Weights of a small GPT-style language model, trained from scratch on English Wikipedia: rotary positions.
Each number is 128 + 32 x the weight over its row's rms, rounded and kept within 0 to 255. Layers, rows and columns count from 0. Numbers have three digits each. The size before them is the row's rms in percent of the matrix's.

# layer 2 MLP up, 1472x448, rms 0.0719, rows 35-106, columns 192-255
107:156195117125126180139154126095151190142119179125108163110149126162189133088103163149120130104173171145158150129115210183128103084115064184089086167106124145101131130100150088086155084085158110
093:115144083139143108152117114157094087103121112098168159121127098153163110113120152178167172068067123092087151098099106189117112205192077152084130090147112151079103164171102085133148150108146153
099:145175160122119127139155111167108122076188160107148101168201090127120128173129116155153162147136144143152203154102195091125145143120134141146115153163068062169112110116117143041143116091152110
101:177129146199090160132168094160111069080161140101144137126108191099105116102145085148090156138125101107091179129145120184104145120119148156075153157137130142152117114138164136153168159153086195
098:139107049185137115156132110121123135073128129106113147160068146120157141149090124096154117102130114125195161151116130084123192180139145094101104038124101129091129181144115127183100162106141162
099:132100135136119147162125110156110040114155123143190191101072111162126183124135111146115117136136155161128091118112147140136106096056078118148119167120177134091148176108218131108053161092087169
096:092131201100069152152122121171128182111220088177139099035135146084076146163107102150135133159114117134109153099124106120054127153176174088099101068161180099163118091161105112119121204132190090
098:143175140158134134176134192118087128127130086152141140155129113098138188095156126143121162142158119170094091122142103119101129044197083161095135115155093145058226153183091107098158148137077154
103:105130108160130092127088082117175121163116136148137126107077144134152225220163140124126103048113114108094153083081129075172121078178128119115104095093129144101166141134142137120107165167174151
107:103124097131096091204100096107095071069127118155151157196096060109117156113108092103136138099113099142082101059062163089095126110111112135140159068080145153144143181156176136156119122096160128
096:119113068095144193133111150119147105147131118126135152090173129064144155141102152145135100137136159110080124095165159134141073145150131136112092127089110188107088140054113147144059089105119185
097:058106127125166145120132067159182156093166128107153136092115140104149169138131141172133160115122186155132110088133149145122089160149109148146164161134101157189150135140154042120162115118088152
096:112147125144147148150165164099110128133158157129168149147131091134152155149150184122116091105194150139125161149094140131131144062148133178065141128139166105051073109148168097165119166156060154
096:097107139130137130103127079149167113104145135183153112143109084151129103095145120100098102126153125192136141098048175115179118162128164174110128140141132113096092108122127194097134167157027181
098:117131094137113149183152115126084129116119162136142122162105152112145063170129196122158159095094153081116140100114142168111198145088167127134124134153190111123089139199129126134166071162114150
100:153129109085112107137161096093150031121172163106125071137188128148132196134086083072072137120136083077181115096076132117201157151121123162112078112148078159115160072160191153130072146098162167
105:154107147108110125070127117116149109121098107109158197110127098136137102220148142093142161111073219085102136135175135130105092100103113143087142114117157097116135101100132190116166161148158109
108:122120099157083060143139112168151140142109154155157143103124134146178113112111088114178157124150180157118079158129163109168153168114083093106086132115125113177090152163137088127129155099137175
110:163155111120104097114149173128140120065172115148172119118131119104129095151075134105106149128130126132108131153094121107073152113072128122093108074106115103091118108162134104159085134133112110
098:124143114104098142160083195114091170148112127147116130131159147110075222140138101092105150152094121117126092140171151090127077097126136136123103116157182097122122118142192109129145109134154140
101:133179137056114160125136087146148067127130136161076149101100170118161106149140178151069153061121119135066107157076081082160146111123097159125136090178111136143117141148092071191163141116109160
102:130135124000096157188127129082125096202105110055218176166139117114131136140067118130103166183058137082084123139082124130109130104144074103110113092145156111115126134111154122102130145131113123
095:149120099179129131099119121142086096095105133137136114085109162152183120120061129191131150127120152077106133062121151097183039103137083076116087103160140094135127177103101159131137171067093084
100:112139152131084188151095199155072152198088152201072120084158099128172195113112182095116105147104169141063157091151147073131140152149097166091146137130116080109134156143135132183139088109138057
105:158196084116129149144111152108182105079113113126128089086138113201047113198106159135074156145171095111175131084089144142178164159181094108142125132124078093116133175077177165102126126189152125
101:130114128047126173147149143105184152138074121153118059133133096100143116139196210098124104157125098073117069153111139149115124133074060146157148129113143200159112073165040131144128057148089106
100:111135149097147160181145124043132113144167107172104172167121150092156149042091101136146139150139172130155149120136058139093123102185123178109145104126134110125131119170164099072159092155146072
098:114127075105104155180117122126157185098094112094175063126125167152144159149116097159105183102179165119192141105142130164111159168161067135116102096152077185102104085141142118152034144086080102
098:079130108147161119097129130117153108090140123152054190082096109131109133137119102126145125087108111128079116116180164184174174092152177122100070128149139154111143132164146105110149053132137154
102:150145123179133104063097170135073136168142113147130095150165136083170103046057122137144125126133141144136132080150117181095105055165139154116164155151065084084151131117158134143148155104106152
104:160129107139148153135211169098086104159168071065152118145124105133122139125110127085155132109075089193098112146135131134169135149103115112136101099085131108175153127096151096080123093124162123
099:101134126103140119163144149091162143120160124086158164153115180094133132155060148148124180164151137106136112140178134160097101146157135182157128090207105097096134182128147161091114136164116073
100:143160052094071135113127129080115113109152181185074192110153096076128123129115139161143139155129099094121112113131144122155104102047150105013158087158142089144108112093114151143161127189084110
104:073088132159151164151130200181156113123170141145140166165083103114142122102122143098167119120073126120210119087038142129171107212143106115157111172157157148130090113158131114101169134121112090
100:092095174093131130102104145134145070153137092076108134118135121137093167164146165144127140127142162158147119206137134117083171024121129132105189097098127153124147151129102136172092146115082107
101:147109105123144145151138141114118090106115117174123117170156133150109175086107091213138137057070100178067167153184160185106135094146065122124142158129119118062082092161151137174131216097111150
111:122146123159145169081118113072077137155085113191054135141132164123091139132142100147183167127110134086102166187139141104124146052154109148095133127112147176132128092132114077075148117151196113
091:117140135163100138115135098163119144127161128112142129132122138151230100169104140151113138088187075168111176137105163149063072176104091230150097101139192137103163151142100135093114143175090180
099:144133146153142153164150223135143062108138148140112106098128137176145129159189170125155102090116123090143129124184119153168102123189079098134154110134117115173082198192150091113149056203139136
090:101149114146136101127143200151098118107115060087100158099144159157125108132104174173139088131148128149086131172166160107163119131138181092105128109178109097050085104103140142153078174169135172
100:122121129132149171139129074129134072103088128135139181083131148052103142128124178204085141137163145163141111156089159162115194144132097086138085161120076114179130142147112074157162105163125171
100:121095115086094089075150144135140144120203076148148195149170132114112108131146197136089155198137160142180186135128167052131124126171164139158115147106127116128120120130119168087128165129085160
100:132136170105090135139137191084071171125146114101108124124142155130110109134099158092147064099149090183149106163138159146133093168149130125111181090168127165118151136093085171093133122181144144
100:149126123135094085111092167133095141139146041107090129056172110116159180143153133091103124113131092125150125130162160151123176137159129180156050145167118161115115120103138121129118142060110115
100:104126064118135126146193061110153137105123117104094161122082077131126087097116138160106170082134129206076043138099157101128126107082140149090121150180085145188074087204138142139144132167124144
103:127116184120078136128152121141174123131099174092116167081158095149152109140146123132142103108128114105146164096189154089094170092159132128149095174164148140121146145163083135105171121107155142
100:106138148119171133127138162089122217080145134128175133143206135084158176083164142162118141105098076143068134146122103140088138106081195103143059062144145152150107202109136126132117149125068141
103:090111122127106067122119079140150087059124103133117116142139108085108075060221144109191146097133154099144159078154100142071122132123172182097166087136139145079138120134120139102099169136123097
096:093132085142136171112105112120153124090128165136107091172149133100122168108181089112134160112187163123134130138138180166142031104114150096081140149147146132125088255090121126154138114085144133
100:086099142145136101110121119145102176134098075104122109188152186145109095149163157114138192197057152107106083203093104164119107135143077157134106089101120107171129120135127111158105058086219146
104:113138077098084125122127120162085132094146130099169098089118068085124090120185192089152157129153153125118098078138129150122141107139167164086151116142131161163182136103134147115118132132087202
096:100129100190101119133115074112178200102100130138129147064124105129163169023108156095137113161122114157122135122148152148121080138152189155105157094124120111111135096107108139166118141088148082
095:163133153151039161116114124104176135111133123158182133157108103140101156077126115144143214153126153092141148182120186130154107139172126134072145225133094166120118155225159179128088128086136082
110:157108176112127062106079099143176111117182134128085121117150190121177164130123068139131116079130163179159153147092103172145127166120136134136199084116105143116145205196112201129139135124112097
096:173180127124115101095149108104162152128160181143149110120191094158188110120159123104106145140099096098141099111117090167138170143139115117094091116114106094158166141193130146183159090127125111
098:104116051092105174134128146107120119100130080091179097098146096098124126108080144080102154109067151132120146095132168106095128138114184227104115153127126080110122175142138144135115141144091096
103:149137124139103120148146161111138083149100168163122100062156107077073173106158137150098157162178144084140137135080140114130152137147105107151151167112138104152095173123152147151140143122129148
097:144148093132124135117137149105087157088132194100129139096169129088148077190090147065141102153128118136111145105122118153195078083098159099133165127231160099093119129103142119133112130151142148
097:110109150159116173147104115098138124171149071133160125125101114152133168124140143128130111165080113109160133092114065123103115165029120177157149077116165195148153105102142075070111170110109092
098:086082186123100152114166169099163159145109112152138105141102181123200139167156100102136095054137090151079113124138153150067136138167136126141133125153083147089137070129138153121125091105205120
104:143150129083166135089064141105135091157153137142165127135159120190162116140122123037202143142145105147128161147145151118117149196185159111089177151097090086141062165161154116152072147127139062
100:104131135122147097114142035136134183103174121154098103114155112121112155107155149112094115103150110106103131110128129109145123091170117112150148126190157087130154126131128165152202098170050088
100:114207111108108132099129120165096191142114147115193113135194116121103149089059148128145122108094101160135080086122088089174095173107104119095172150154097185115130132129091077120096066128126123
096:181104131134156133119151092118153156160159098149150120132102150150088135166155136227098157144064074111128101115115202118111149138113145194113140102066151205118189190171087126126105098109167114
108:155139112083121150134126178102125119171158121089131083126115095140136082206213149164133167160107120135168118179143121111121151102132195104159143155110122154101090126150185163151117158151131124
095:081108116102152160069108136102175142107123142055111103159125159091120115092124137126085162145122083118102146074152135145097141131127136114154136136203121128115100158187034096150128160164179185
095:131132143150119086081137084133131095138090142133137114160087126072152173116104100111099200127124176140167073151107182180108077153119192080187150070137123173142124120156156120155094144087147129
095:124166109088144113144100114119092089084164141110127102097091118142161117104223152152170137109134119179105164136087161101148114074128135076110112092116164141151174123157098173135096089169105145
092:128146118140087123144114133129111100113108102146136120122136038079124108151143140161190146112170180172116078135148094103136121086123178131139153114117123160129141110114157124107134122083147153
096:093134065141146149096106098127068090135123145113164203123135154210128131131108130125110106136115133142162091122172147164082151088107107158072129119081166110135147102192084121170112169122150136
105:161126107113093129169100138144095082129122165091102198135089122132099203126111094151153156196182128119141097171117088109132148171134094151180154134132146082122112126097131156101161076162151130
096:120065117134120145154102067134125104149035182125186125137138048149172086085098104159125108131107110080117066155138148184069130124124105144150111067140111133172182145101136126146138104181153171
# layer 2 MLP down (transposed), 1472x448, rms 0.0256, rows 35-105, columns 192-255
108:118149114107178178165114094120110070124065108095182133109126121143129092162093158161135133079143184122127125125104151116123126159119146060199145107103127105203127107109074078165135090113214151
096:151073075123126145161122153141119138078072154109132108123113128130131095098154186131147181099140133099062028136126141148097151194162149140164098096156150114146101126141078092115165205115165164
101:169119093133094120158093113166138119140156111094173198155086120158179195117106103210102124139107196142169089132115176160114152148098138159148155112135092167098147199110110158123047109134127084
101:075113099111177118135111136113153100107072159143131179093120119098193058186122122140106098104064112128129146128190105093145139057104115136101174085139141130109092111100176144082166133156086122
104:097177074091079096109095066061100158161094094118084104118168133156154115108067073166118176149158084116135162102094119108102149117093176191109074062123181150129164120097146086121105140152135128
098:126121125105157121116056140148108149105068177147110169083172105117135164145119177122081122115078154168109124122149097138079063100157128126134114188127126074148138125164116134117116191095176129
099:102148118135145211134161212119133143114165190192130089100132107091072136114089114120156148067123114102131116065121116139107133188150180098071096104124108168116124098201180105072150150132177096
098:093082098117103126118168133155118119160050123159132140161121148133195110186120122118160135097098130035127056101164162119171113192146146161125030119112169139170090154160166096131116152182125170
100:063118147122149082139116078107113153135143182125144175104192091100096108171165135131092128147211118068087130144076093102187152135108156181035098151122138141102127151109098086148108116088152141
101:094110144158116148160103101149086175113127105081090077237170133130061147133100073150116105093107160131111087087056113159133091174058141099175124148124137089160081130160130094079154087097126130
095:069134167146134150188130139100089121189176097112191122115085145154156119117142118187169069145119158137159139153159118115107052084084078192115101162172118193078171174083103100072102147130178064
095:122132190139162115112072157085163104097152111096146187141142208165123159081126137158115107106144136051134136143108098130142058121114155100111089159119154140122067162113096124157171107155121127
091:151160191095116161049108103157158133114121113142139114115126132138143165080092123158143125147159120131160186094145130101166089108106118131149130079143175088161118103160064166125105122099167141
097:158153114120117121130133122085086090160162150087105070095168125155139124108106111118105137164174151126162141121060130161159119088106140124104138100158144130225122116184094166130124124131121168
099:121112049136074184094098156186186099098133149159102127135142141109020115092166165193142165128174160091109115084166164105128149083073113055096164175080188112113152124085132157154092095122095154
095:037133127122116125103104189124118105099140124143107126136087131142134160129144119109133143158072077135138122140141125145147143095091157149120181165081183114115114112167133123136131159111125158
102:076086146078159125164080145172109160089119064091089138170062078102152127069172101093124134187162156107123072037100127117171147083113086193161101204146157107134139138118146119103114107110093183
101:136155057176124108157147157100131133098101150188111064075123136171090151078112116096168117162166095138139209137092143101147180094120140148120131110180108176118082123131104144131079164160153161
105:114145091076092156110074089119107123142151116127173160148058094179147050120145108090144154129157153167120116086050099091139129091101118180131118112139097151146148123141128124134092142111133114
100:133123126094129097093051067123079096136118136149151093116088112162167113092101140130080144132149179176093104139141064109159133197160127152161139140122113127143116081079111099108094105100153098
097:132225142078166134104131140141103174094096129095080106136208130181085149134128170139067167107135126119095144125088089142149085063100106122124071148137159057120103152161149045191152111076110170
097:107121124039148149161124128112132102174110109114066111115097133133184172130117136133116115127102141182079125085140171133142103140115166198081020115129181191097115088144165094166103067088152119
098:128124164139167107097130116150145081139167103192108109102131123113107158121115148208164148139129075145142146150173141152099113174065098094107168072129144124085073098186165122166104129147146092
102:137159188093160106085100146147061129093130217072104107132181116070141140140163151162134139168145140125110158139100180088134064156106171142171111158145161140121116127080125108137113131169117173
099:119135184073076191128073100161097161116130116131167111163125155166118137112137132118106172163135089121143240119135114151165069100116105101126131132136085044182128155080126157148154166163055073
103:126122112089158136110094107108136174113101128104099176089164163116135118051132137077140123127217084081137173108123187147119125167102131113169088199071127087118075107133126159113143156144092150
106:126142115112169028106122139101123121135113148144083083104094119081127117124142106128137140106105133110159138043131125109178164149131151082117184112123093141139111196113119100125102147145139150
099:100187129075134076075070114169140139139085176150170135081135167110114133093073134114159066117120134122182133125136146135136105151160142048151164151153139152113100064146154121176114157155145113
097:111145087116129157133127161144188149134105127124077113088106138129165118132143108145085154165131159105111123093170151107074068093098117110108075136146173165120121093139215124134116159140104166
098:153130110111188102109162123145123161131123143116101089128125074146116129136070128160150124169155144126128168122122102067137156125107119102107137142174071109134106098120161156072113105125138090
100:159103103119090150106124192115130159052102079101063167139148099149131114103136129056148102122145175143083102130130092144136079128128098161104098160174195120105139132166130116186079129099087127
102:168092155042129105095140142134165145149156167080150174135023147059136170145138091132138155102133071126139107099121158137133111110157196122181169093148168121069113116114137107109104202143156156
103:126196150084163083165078159163099169128165181072166208080151086115095138127086142129158121151119122094116091071141096151202096121118129147102101149144074133078164150162120102143170060135116137
098:172141152107171122133156189191058127181112151175158070122188079094141150169135131108143104128122138197128096129068121117140096170128198136146171075120187113178124175151134112126189091106126109
102:145042148088102160123116127107143076153080153110169053100150198090100141123118113109107122178100166106179112173185133137115137113153073094136132116173152122014160124119101108095114127151106121
102:098079103121107138104168157059146147114117115060138147179127112143087084114174165123146250089140110169141069124096142156118100114129125144129057173180141141144176135165094152176124167090128149
108:129088151111091101144114120089148143108122152120146151166120155117070075124115105087156224176162121172119142167085087121116123137109186115138128125138139188103147160092152092152118133138142127
096:134135179126164169133170166152090098105125205126134129145127134125064166130134113131167124141160123122140164159116102131197109124101191175136137163132147119084251144141115150149116187159104106
101:130108115076087172119148144117127107159085112136083113138073083126183105113094126147129091174179132094145165132131084052126115129131108110117182107149142140135155087075176123203221135154070131
096:139138132104090103058146158193137161116146129159153168159107131131162151150160160138130135146167108108195140137114107131149133188124070143130135154125121103146118103091077196114122174123121130
099:117145169081071151146100096129173139158127086126061180133054181086095130146112154123072148129142171107126117086157168127111150115176102121114055145131142104107124149162044126113159125167171100
098:192111155153142186147135137120118106105155147161081146099156149042169049120171102145101151151140146118087165129132135157084123102113077153137135140143150153166149096133183150100104193134133134
101:070125172161151161104130148119162123145136163143154112088150156110151135127148090176145165118102099094122135152139166152149115077162062124162187116145137161123100096138120101113167101099180098
100:201205181112097148081130079111106165096165153151117094105109132177094129151122071090110121176119079133096145154166085229096090114137114139130134121118108129065127148094099083206110117161176142
102:186137026048167160131154099198168162171126084126167114099141112075098099078165143095161129121090137171214094180119121136099151158191119104154089161137147113085110187155131122137124070151102133
101:098168103094174199113159139089129116155094137121193134125160103106125114111177116103179108099085110141121105178152199176142180125148086190189145112147118194117171137092038046187139225116077122
102:195150146080100108042107095122049076160089141090181169125166131129146127194095144089091129127089105148136159101141091095179159135073069115180141121161139188108147097159103131153148146150157102
101:085136154125139155168090145103139110127142123099167056164117100112143198123103136171157168123162122176124110137190144078073126121147156166133168088108128101071098132079147107158154134165132142
093:142093082076071140114131065098185116092127156193077115149133119154104174182115058100166139184166104123132114155126139162093133145073176139120153144136115115156129122107128150188091114140141108
105:115145064216146080078108037139087161144130093118159118140087168180128105170147130160159101159144145103131131157130142205171155112144144133192146189122126128100120132138109143142149113139141145
101:098096147113077146136153149126132183133171146159131154068132102089150126137124149100156129154063126138160099089131064067182090125190117152076149139141158209091146052055146070115131136102105106
099:208202196141144163108101093203137130112087087146126136109120110158124137120098160096097154140171163143079186119155138062129101169134135116142148162145122129117093124074030151129172109079157135
095:112158131110113178170120114150220147124079149112130140128149104170089164095161111146147134178108118079171098105096130132111116178045093145139139194168137113128110128154158124162081152122181149
106:146083197100097110084119146165154170092114119126039170122078097098128124097155091091192134113144187136127150185120112129106134105174169157168117158111161138119117109134115135168127172216130085
098:121108171184111114132202134109111186165142122123073095142193128135088148125086126118139066122178169097097143127149102128088171108080137155115122167184132126110141079116069169043155081090089112
103:164153114145103138130115142054148071130111172151118067103082158119150156153090123171114121147090114102125154146125112150149112139158088182139128154111124160143152117165111120104135108143158110
106:117114151148150118123161068106122155156108169148051083118148118160099046160132156119120130138124146130111150148085098157099109133099111149166121153124112077058201157131098123144160171137112171
095:160138106084075077130141123119099181202146112134052165124127073107080159154142181136140161184129116132128118183129189156132191091108206195130197094100136145137114171125085138109126147111126132
099:127169111145166102186111134183107116144149107182104134148087125140109051126194136084126177143141097173129125149148180140118108171099181132075102172162103201131127174117112127138142137142100147
100:112103149088136148081124166101136123226118072174097069138143144105141148115138138134078158113117124125125158090139205134108100135159138152112105109080093172082163123084125150113110109171126186
107:093103147077206085143112137098135125163167123164120093095190127053147157147132201106124089073082094186169140146167137086155057110115101131067103129081126153123099147091153112076153112165109104
097:162138113117118161126156141118147125067172082108101025129121146112172180165160118125204161139148192175132148126170108159137136100133089190116129172153104172128136090153126076131077066131137108
094:190106140137161184157100162191173115118072154114161167121168143157150140112154181172102203087073075157133094125131088095115177070132077147120177118139067151157138101133120157082140131153132105
096:172050108101135096083105127135129118167086127127141119125189174142093169059098138101140134167154065173108113085120193125176141186165111216173090118128161089150070178116071155179183109141125098
104:096125103091140221063165147154140125157172146110155132147143066112087142166140085147059090141163124125115105169085149102151149109165150139052114167145118149107128083094117187100130068119102206
103:109144156105078117101128137085152103122059126185129116165093195162099149140143162118123142153175100103166145188198066124106131162086129135131093142063125120136110130126201090113144092167125076
103:122116135140116159150155160138156135127173123141141148154171129105138142118113165169146167101109130205130150149079111123118108176140144123141121088180185174152144184195166167136145122111116094
092:067048125105149163132160177075143059145130157133130143111110112163071180130105170129143112106090156117089110191032150060165190144121150172151073163180086165139091191117101129157085112075108127
095:134152180147185162179184140075123112109138130117194104156103110164156149126129081127112094112163124175081051144119113126100156092088167060142096094147119129133105087118176137100179137166122140
103:095175128157077128165154121135105102159128184088103119143196126171131120119104174153056111098146140171169136093126119114132125103172139051111115106156120138074131184184136159157090113124168112
100:177077134115136131128105147128108140127204152186059115172166157109154139187122166099096129112073100120200162128161092119147107128083113160138146142117132128128138016162133111158170168113134141
# layer 2 MLP gate, 1472x448, rms 0.0695, rows 36-106, columns 192-255
093:110112127136136178057136116063131127143116169196065114139134111154078145119142064088045091171162083147169120128149210136149121089094148062144136145060115139143156096107148160194163115163140089
097:121196085137152118133157125146141110082155187111137120160175135103071135132146108170160164124157135147186162132081153070099179161094148078177149170146098112175098119132173183090104067121144135
099:079177127139127111120146141088134135108204152133140162125090145112096120137207113161108155125098133094105221120112110132092137139110186140055113174131100082129111118116134113141078192175140169
098:134095116151131129113118117127057143102105131137076132122125109102177104123143099116160180124133128135162170185151135135122176144141120042138119155108118112117096051084171178133098116152125155
101:035136082179080110087095170059109146125103135150078144112137114157124058121196107147078120163163147138096171139131061083110120177167147109161127092117117110147158139171099135102158136128155137
098:084127089144115100159107129133126139132105057119115126146117111144089094124143160138114019079099152145105089094114130148177117150091152162107080134148146130166148112116147192093118098156095134
099:101170160122074160118102140138141124144137036132130181142143105055077140122111070109099163182118083124125131095155146153100145080133080128123187186133101135117116085162131104131136153091084154
102:142142097126181130119198162125119145085081144154156098165177168080112160099084149109097136136178147139198133161127172077108123165115094117130104222153091128152115128129168125128133126150075092
108:130118135139151174106140117178125166140075145119127051149134146151122151154095151116114137119192078095123143167182078108146139172117143117135121124161153133120136081135152111128200141186092116
098:126126094090149062168108151192106120137169107141111172139146157117132119161126140168090155125083087178107110141149122166182106155143194152115141096130131076174116107112150141098104145133165143
100:192148141127087134102148153112105121093119131111141126201165153135090121151125153107158146128145076102162134176127078075163159102076131128124104073113139117085099092154129141118132148167140130
099:164126144143147146112134098130149105149106202130137137105116100121149099170059117110114158121133147122097105098122135130069096152117110127188148143109125162159154121050082130089093138164182108
099:102099164139202055150153135154148110145095164131155073082128090131050082098153129205155107164076106082145110128210152108068133120128106152133082147092128152103155063129135091106121129156169111
104:154133152074107121142136133119221114161168115143141136058151136162110166091110108137075173125172080149110112060127147101153134134174116152096112124092132166155184106133162109122119190133134076
099:095163134156142110127141105183132151164120101124173124173086099095143077156155187126142138115142183157107156157167109118031155119120105121162150137118142109156083159112080108179129100155108107
103:137107162180123096047138120114174137133137114119128172162118102132146106147054113070135191118104200096135094110123090079103116121145113115175117132130177082116229086156115150140141143075185110
104:137144112142116191152133118117141148161149152095138133093123125146146176040112144165113163146150137193104141114081151037090146153208082121126170090140143083132172134098098047113086073126110179
103:092090087130092190112047173122107143131192100083168144164107080113106031122101098095115139122142101130126110138098206145111103149121146140080127135135129106174125083125154145138109128105155088
098:106122128085112118200151185113130182136171119137098145167150160092080162130138149111083135143130101149166110130136184098142139121182128131081072123169189107121129124080152162145161128121179164
100:166113121179141123151137137086118155122120140090140130151097106101142138112125124096192140159157123127220126082204158131111133111117142104138168162128153146103116099114210174093116125132146099
100:119203131086125104162098090148149115167168117125106148176095068093123114187133126148094123153136120140117173136114155109155139091195103150112163114143083185154086129066088113129072147139085153
100:136143086152108142110123138139080165163112143168154091122139129132126110104086110176122161130115171075131117122123189126164072113108072096121062104164079139139131133114103153139113173072138118
102:178141106133076096126154113146121121199111144203100152104193195071121157161149164160137088137105151134052129052103132139141141060096088139132169168084039120127086137089129137172105151161112108
100:043105144168103102113147058106101141194129129164108128131115135061169092111136058138156149137107176127151085193099108134083119113124148098199109099151152127156070102163140131156090058056095083
103:124158104174110147116129075118053089101116099072185112099162123122135149130141115210182121124109115139147142108136156130142131091083171175093149072114158104158045145092174100101132108099109158
100:137127166108137107128063207096098104129148133098120156089138152141087152138117100154125122165082142092135126103144099128097165093140174151116110089109128106111180150173131144098131061123121036
105:175107187113149088135084143095148104160180092157078165092135116113134104075078159179119076113105102129078117142123138154177155140111134123107140174122130069055097167120105100058207171122124171
102:151144161109127150165103135075143109158138090058102083168170141089090113136122222122159165129100131137141202155077128140097083147124127075155134127115114191156090150142148094152124080092123107
105:131144127186175165128125174140067167179115152133148140197145110103145099071067152136178152160088108139143174166130119139077090079189106143120154148136174078118165156089140162119127132119089129
100:114110126120026147085111184112145167158119095153097185169187139114140090142119121083141091128186101068162135168146121110096160130108155074122156166141088152102184102144156095133151151101092129
103:105132149139148114144139163089136142076155124114160101112124119119165145113034121170116085137160149121116137134087160178127144137148187167081101107092129154140110126123136174119161169101134051
106:092134117125109116098122138084201107111174160202090144106081118104090126155127114165110110120089076129184179134119143121108158148168080103138143079173117100113116158136115157078139149104099127
098:131130110130148048103116114108134115147112180158119151175181152094128178135129110113100182124142110159151131137160143099110100113180131183175124122147108070134161135158127135149155121129201097
106:143135130172135112132096105093188092158149139164101170143174142107081104070187025160151126192127092110081080119099118105092208116142139120134107134086143121152144120094141140100132115140124115
101:137132139085180114150164148132128109110127156108125156150146163126118155134133093197107187067119054165108135190158121141118149076102058111127090146134088102100103103116136121145130204132130171
107:151186087133116177091094105066123159066109152120133134198141160134145142120130128144114160144099114148094152169077138123131089078151167121147115186143146177210130161093149094151084147173138109
096:083163093131138109160132173120165185129098118173164084154146122113108159134126125126167152169147108096145135124130137105089163159144180101156128152151101131115137187115138157223097089050148099
102:110133163155128095159144145076103070151174152129151141158166147130146142066082115171166094141076155109077101123150137099145125078164140102143150147123139125193137118181148089089159085178154122
096:113150088117147113102149196163053156106108077070083208085137099124145165144148095149124110154140085118126145120150147078119132108107152092131145141142074091106082138063141125158065159194123155
101:148103163180149166122103125135213180155210189126104117111124127146089119156140106104109162163117118163185156088139159142119092105185100115105119116106125031101084132131110114114111155096185100
099:155120150130124114093091123097150098122148145161095151133133057160116133167150094175105162108211151183128094140150103170152091153126111123119146027135152143150119103121117153114098093095138132
100:054093169097131148150117061109106129128097171175148140139091169134158168127130082092149112074083132141145144148148122108131116125133150137165157096102147112175069121161184124142115107165124165
096:160115138167168163208148139122114117123110140123164110142141119113092095141176086144146134138128134159113113113131133126139062110073170064058167168067148092134143115170096156105145111115096176
102:058094143174097076095154165119106092136129138147106083087144161156129114094094137195092108149144156106111152138134121171155086133098101121125120156143152093123176121072156177080135125099111105
098:115105200115145129108119131173181122199124102078097137152154186085160157158083115100114137135127084089114125183161159157104108093104083184134130170117163146079160084154135080161130091114143078
102:191183137040073094114218129166135090149093117100146158111106088143160079144153124119116050137136130160166096118117103132114101110157087151114136097109145107126162079155139114104166097143144103
102:184158125090138087103152142135123097142083170076174163107139118145096100141168107146133123132089088126108142122132139056108087146156100141168121131145154157054152126123189156131139148155131174
092:118145137135151097098115192105139157165119155186177165146126136127127144112103154149173160091175110125146080076120169170130082123142196150092112149120121133078080162126132111081132131136190141
103:090143100207174121158112131105156143104140122123079111134118251178072104176123165164154132154100179124070101105122121171086188114100100150117106100085137167105140143146126072133114112174138163
101:129055160159067142135177125164086055122106145118155174089096092144170103087092228110124117159137139069128137072112163113100106122120124119138162163205141187157195154141133135140094151128124150
096:110087098156168131152104101149133175102135105138131117134107126135119133093073146157145158082113079117075127188152139177114167169127063111120104044088092106117124130108215103125060141152147114
097:086095184128194147095146129176082085141110134104107090106118155168100097179134127080108092135104095128094121105101096093103142167145165063092146154142191100142116116093084143051181118163157197
107:112178113142122153140198121160097170130091119119160093125090074128080076124137220163121140169163091108150102160169128128135149082152128123166108125153127084163083087095139048131154121151141182
101:064124147116170142140089162121158101113058117142162130113125170117114113145129120111125162142082137146143152194074156108102119117206156097138047071128108148098135119112093146125135171144137108
105:141113147130091143104118080119108120148129074134144119092074132107091168133118104115158148076133122201130075123143151147075183153164138130079174141167142138192168085108167089139128105094127158
101:164136107153066094165144105108080097155178085151164104096171118082116186145094127090148106167150151060132140132154155121144137177089180161171072169180166107132077147113113177167161150135120091
097:136108147128130114167093118090116129146101187085125106063127124078117123136100165107105111134105137172163147142109120164163080121121147124149170104219148130116137134053093165138112143158148192
099:099138103134076158148157145159164128112138125147126137118075139160140085112164092110145121108139083171148128154107157123155127190142064156151168103109127120144143108104123134083112145205143116
102:093109083132131113139072091141126136159093118162104094119186063147083136058083121159165105077132114138126138155106084122152114089092157093139113114122171160207119150079101104142147162126082120
103:118233135109121102196118092157153130190173078151171130119086083132148118173107142116152164119096081172135125186168164105107150107165104192127170129122125081086082143133110148249094071183107095
098:136150133102110129104162078115117177098104154122146134096194119135105155093154121110125085062142083101168135106082126108161139138197102075158158131121118074166174085127196191136160161151086119
097:157146099155113150109114109151193126153125115167123141152066151174094078127169110135138122146134181134135146130133134094077102116108176125124110133107130110164102139104178134164107137087076074
098:065128160128059085123068117125099122121117086139122174147170107105174111108126177116106101070190172163130114110176067150159092164140114093129065161142094089136085124108210139162148192164110150
107:166159200084161130105116149158134164175145061108115148117164098110139066150163073112101154139076135201108110108107134155174149172152136099197125137149090072136133128143091085107133125143096082
101:134168183168171143181109117127074077139161184157149101128175139108132088124191134106211140136121153139097157193123159096122094166151119141150130104090098109140162112150218135186129132166168144
095:143139138095089147099128120118127121133085182064073089114098089098155155186099121106070161152114157116153088126080115130121104113105198121156094103137064123130119125105167129196154102114111087
097:112092096146098118169135168104129118107077119116126123158161112094071142094155133137078156128107154154152200162105124114131078123093132064170146173165121151141074159152110116165098108110071139
099:173146139116121103138180131127126141170075110162144125090157114126152090099168101152125166110119077152156179097162196118096112081114148125112111149115147149135105106194107134142138183160121156
102:110063101210077165132105114098146080115139117113106064126145117109137107172102154122111148193159129065154065175102107122083103171105177182054159079162105095183126133085111178095094172178080114
105:139125072099171180101146100156141117084140116153128129103155109104103087130047105123099165160086189109116180165075138103147142126085153160091156130067148146082132098161111102093088175131095147
096:130169120130110104113164158125113152102201086116118152142110183087115113154160144101077139128150135126149178102152130083155157145093189107137158166127141148103094119186150117102126136138143128